From a checkpoint of a small transformer trained on Wikipedia.
Size: 12 layers, width 256, 8 heads of 32, MLP 704 SwiGLU, vocabulary 4096, 11.7M parameters.
Architecture: RMSNorm before each block, no biases in attention or MLP, untied embeddings.
Training: a variant of SOAP for these matrices, 248M tokens.
Each number is 500 + 40 x the weight over the matrix's rms, rounded and kept within 0 to 999. Layers, rows and columns count from 0. Numbers have three digits each.

# layer 4 MLP up, 704x256, rms 0.138, rows 688-703, columns 128-191
525448515519503551584497541457500399518459518501519466460526432493525482582487499470460570493456515529506525539496472445473448466558513523598496489465471363462510503497535486464502543562509480
449521444488532601436504525508447409521500492492503523447443497539471473558505520492559524472485438485506596444555541567481589458509479572495500525559536520455482468464466416585484627516617524
447455492493531471425464444428518523591417473429515512429458483581487433489512511578523539497507527530500458519524539529577551464467425533482480521481468460439459470524533493441444496469494560
482533543513501582486505426614547551547529485450487516511469475488463460488474574533492526422500463570482481498453462463473496592444502440487471483509503454483622507481500507505459471472439492
521556462537459446440547462505508504542492487431553551435532458482439458475484553546453529493493500400500502575546510474538514498509520493509557489492558456482574537557519535478488499599541564
446459462547504480495498434488529478524468515468466514546499480522512530517468540479508556522574482513437497455528373480477508474493532494518488480481464495548473532501521520493532442476503486
488521470509517494443546577485535478542505546471469545515628541533464502470522494437429506501510463510447538464551503472463580528492547535474522493514518525406463491564472527559494498507560468
483556503487487491477444552515480552478505548507544467521411565475536461587532532481536538452451470535493502536420509501495516505492501483415502466473477538456531505482541473542546585493477519
452527470471526473449479496450565492494518507518516463424504499494479606508530539540516512478454514420565491514512436447457465559489493461561498506450450469514490494548427504545502453519586478
504505548566536463508481553477402474526526451480531479457551482473570470566418447422524519448567452585490491554500510562561419444520529398454526514606550506506485486452478478539532538478471503
485448536502446505481481451505578521483504592476532476537508482510477461426489523501538509537486501516482479486542451435585511537409505548547561521481543430567486543494453467539523472463478534
532517492528495524556525502564545409523546518461488467508564472571492437537458489471454544445524563497470536484515444493461537553502515542445481512482484518566475554482598499478485532481478446
499528523422541472559459501578472495472501464529560477523520547542458491432425550499477489519486501561459549502478433542565497491493453469553557469519509496503479494497484526448444541481463459
499481524529464468506492515585509557544619491571495520561475488494469504489534560489497491431519591496548478523473495522486465491527543506493499477506483453467492459549515508470447544486508475
486496456562484543555477631511530489448500510517565534484514491572533518448429470524522529475434520438492477564520518489502533510477497500482478526496435447508535524483515481564516556512551495
560527555480534460490493486504513571509567466460508441347494509467526541543491510405446506551501548510488446510497643507526508505545480471532516449505506492505464477459489519528561548500550473
# layer 4 MLP down (transposed), 704x256, rms 0.123, rows 688-703, columns 128-191
570518521531560496554470509525443502505456441536477543441501494440501511547508437516535502578445494529525500541502495509443506497551412539483569478550536392525508493459484528504580461553505492
548528462541533493598452506443532493465505524517539487505505494518514625472481444424446512464557513449477587488471446479550512522458491546500498525549452522537536536551504511518460510446443474
474477484525486533403560507531499446501475490524385553494587478540570491484519492574431535504468477480460520502408573465506453453479455468479472488515492486512535578456490515382473491476604451
582522388439481489458410523464452504555446563564504510527497472500411461537508405501506529452518531464543528477450513559516534493520455517490510562484476487421484433512509510493522511370486495
504470535458441466511524478517470491614593459506483530518458565572550502557502456528395470460464547493496493466452467577511530472478542490533514501475480576475523481449491503503507499550564501
547556486542530525527401466472484502572464488566494518524462402505508461426439519475463506493556481465489528506533456489511532494514524493527575521500481491533458533524524412470619533551580429
506549438512479511518538538539467432452501513470463523488450528476521491421481555501513522416501563438507461494519510433535521472471535512507441463506504510575470439505481542538451487502563599
488494537492489517587500544471466520503499580506474541507468530503498527526452506490525578496524527473441451485540532514548515483475510526516511451499469508553467453515538611485497531498495461
539462486489506429543492516526472445537494538475419460409499504514519498449444540564531488521518566454439466460455492487511523486563547493581507476486588408453473518462558535499502486508503503
463439488574504521461547504455519496486501509507578498470478482435501489475534491502471491531481523461508521446483545460448532512502433491492468482456511583513494515406522565499489512516483542
456545508491552468474516431481525477460606542562479507536512457535464504582468515539507502502542410555481544571521478431541440510489433513551562562396507509498455489498552530481507447533508503
486488475474453441456477412571556476420489505541487551564480545505481522474558476504484523496526476483503462494531489511553539559484449560419420442575622475574453504515533493477533433493567504
529540435484439546512509490517519483488480523476567494542568493579536483458437488520490427507430504507429558517482506487558460413501501494524532507492460560563479438522531479445504457562451506
492478540574455503559454503469481532485455491451499503498500539569523504530466485526457501459423501467487483531507543519532443584458441507476510516449474536495491521498408501448445525522476505
475468473501532547516435523572496488523505495497527450526529525494452495463419503541554502462512456410542494473516541535518523510512517459493478530473464482510492547468552442477480575494657477
522563555478551540522555463391510453478524517482503494483472521445508564556464483494568437449447540566531483537485515518523486521479399504534535484533487485478494492464594516487447511552501461
# layer 4 MLP gate, 704x256, rms 0.141, rows 689-703, columns 128-191
470517468468546578510506470514481514470512454485476504524476501592518507428494536458492497470472473510526550526534538541529485510538478492455484485524479480490454462498547535528615484525467442
462462450475495473489487435526524495536487515535532526481522547476505457472523518542485480504488483461531464542503583487551480507479537490552514573497515576455597533494495477431457490498503529
496446476488507458480469546495489522473471484490512481503481489462527514546505597422467505536481417459513503390433467485493431488468484494433505483562520525476558520509506517556494545451596506
481493495448462555513464500524492475541497503470527454522477516457518552443493529511544457544536450519454492517516423456525553535438505466550463466488452501468434468509514511509505476503455492
475552478516488534494537441479529463540498557530458404498458510526583545424489485615479478485605532485526537463488504501499520512544540500388450484532529484507522461491510494507415506513478542
589490451461454491509427499506529498517507473513468547512546514539490456494479537537600496528558476519496540470524562521494470472426473509527524497526469526533437517484536467468487564486488493
509545484483515385460434466475476479482445478465501506513522508504434493493533555431541520536516472448508566457485522564482469483550528498476525585446520483481545455475421530552506493555473457
415537447536489474489488503411503504542474512483566496484500548530452523489457487494477505544461472489535474582429497493471462509505450450505552449513523590452549513473529530487506484467523519
501455483425554481452507468535487571531505564488528474533435473496448503487546584509520367538491497481471507508473536533486499508452542507509551487490441455456565486478470466464508464475472420
473431463552458446491489522502476522459512450518454525392501497588474512436402484517489515508501503525441510514493465443525460500513543472498498465472524474540403493454490450457575515458484487
544498484502440534546497483562509420448450471391528473490529484459492445498472554436501526474442513504474528550593459545576545461519499508560452457509462496517560488546466540434455536471440490
452510492562491529547494479494540492539501550486518540536533538484525534492483539490438550505457504476491528524502487513519532505536514429502510466505503508523496454560524519495469475494575467
468508424495532533465482455627503489530492550561525511486505489412487509519411491488516442506477464526493591480525520513478473457530511438478511523525545566498435560515538455465451472529502474
496540493488520480503508428535493484511454490498504461499442491516554468509448506453461527498537499513499488564466548472560459510523544424483503465528552485455389463519593538519460507521483522
466454552458547463489478429487499530532540488440498466444455450504530496507553555479478502479466516504476483533415570543474532473543487498493507554529524481482476501450492547557503503524492533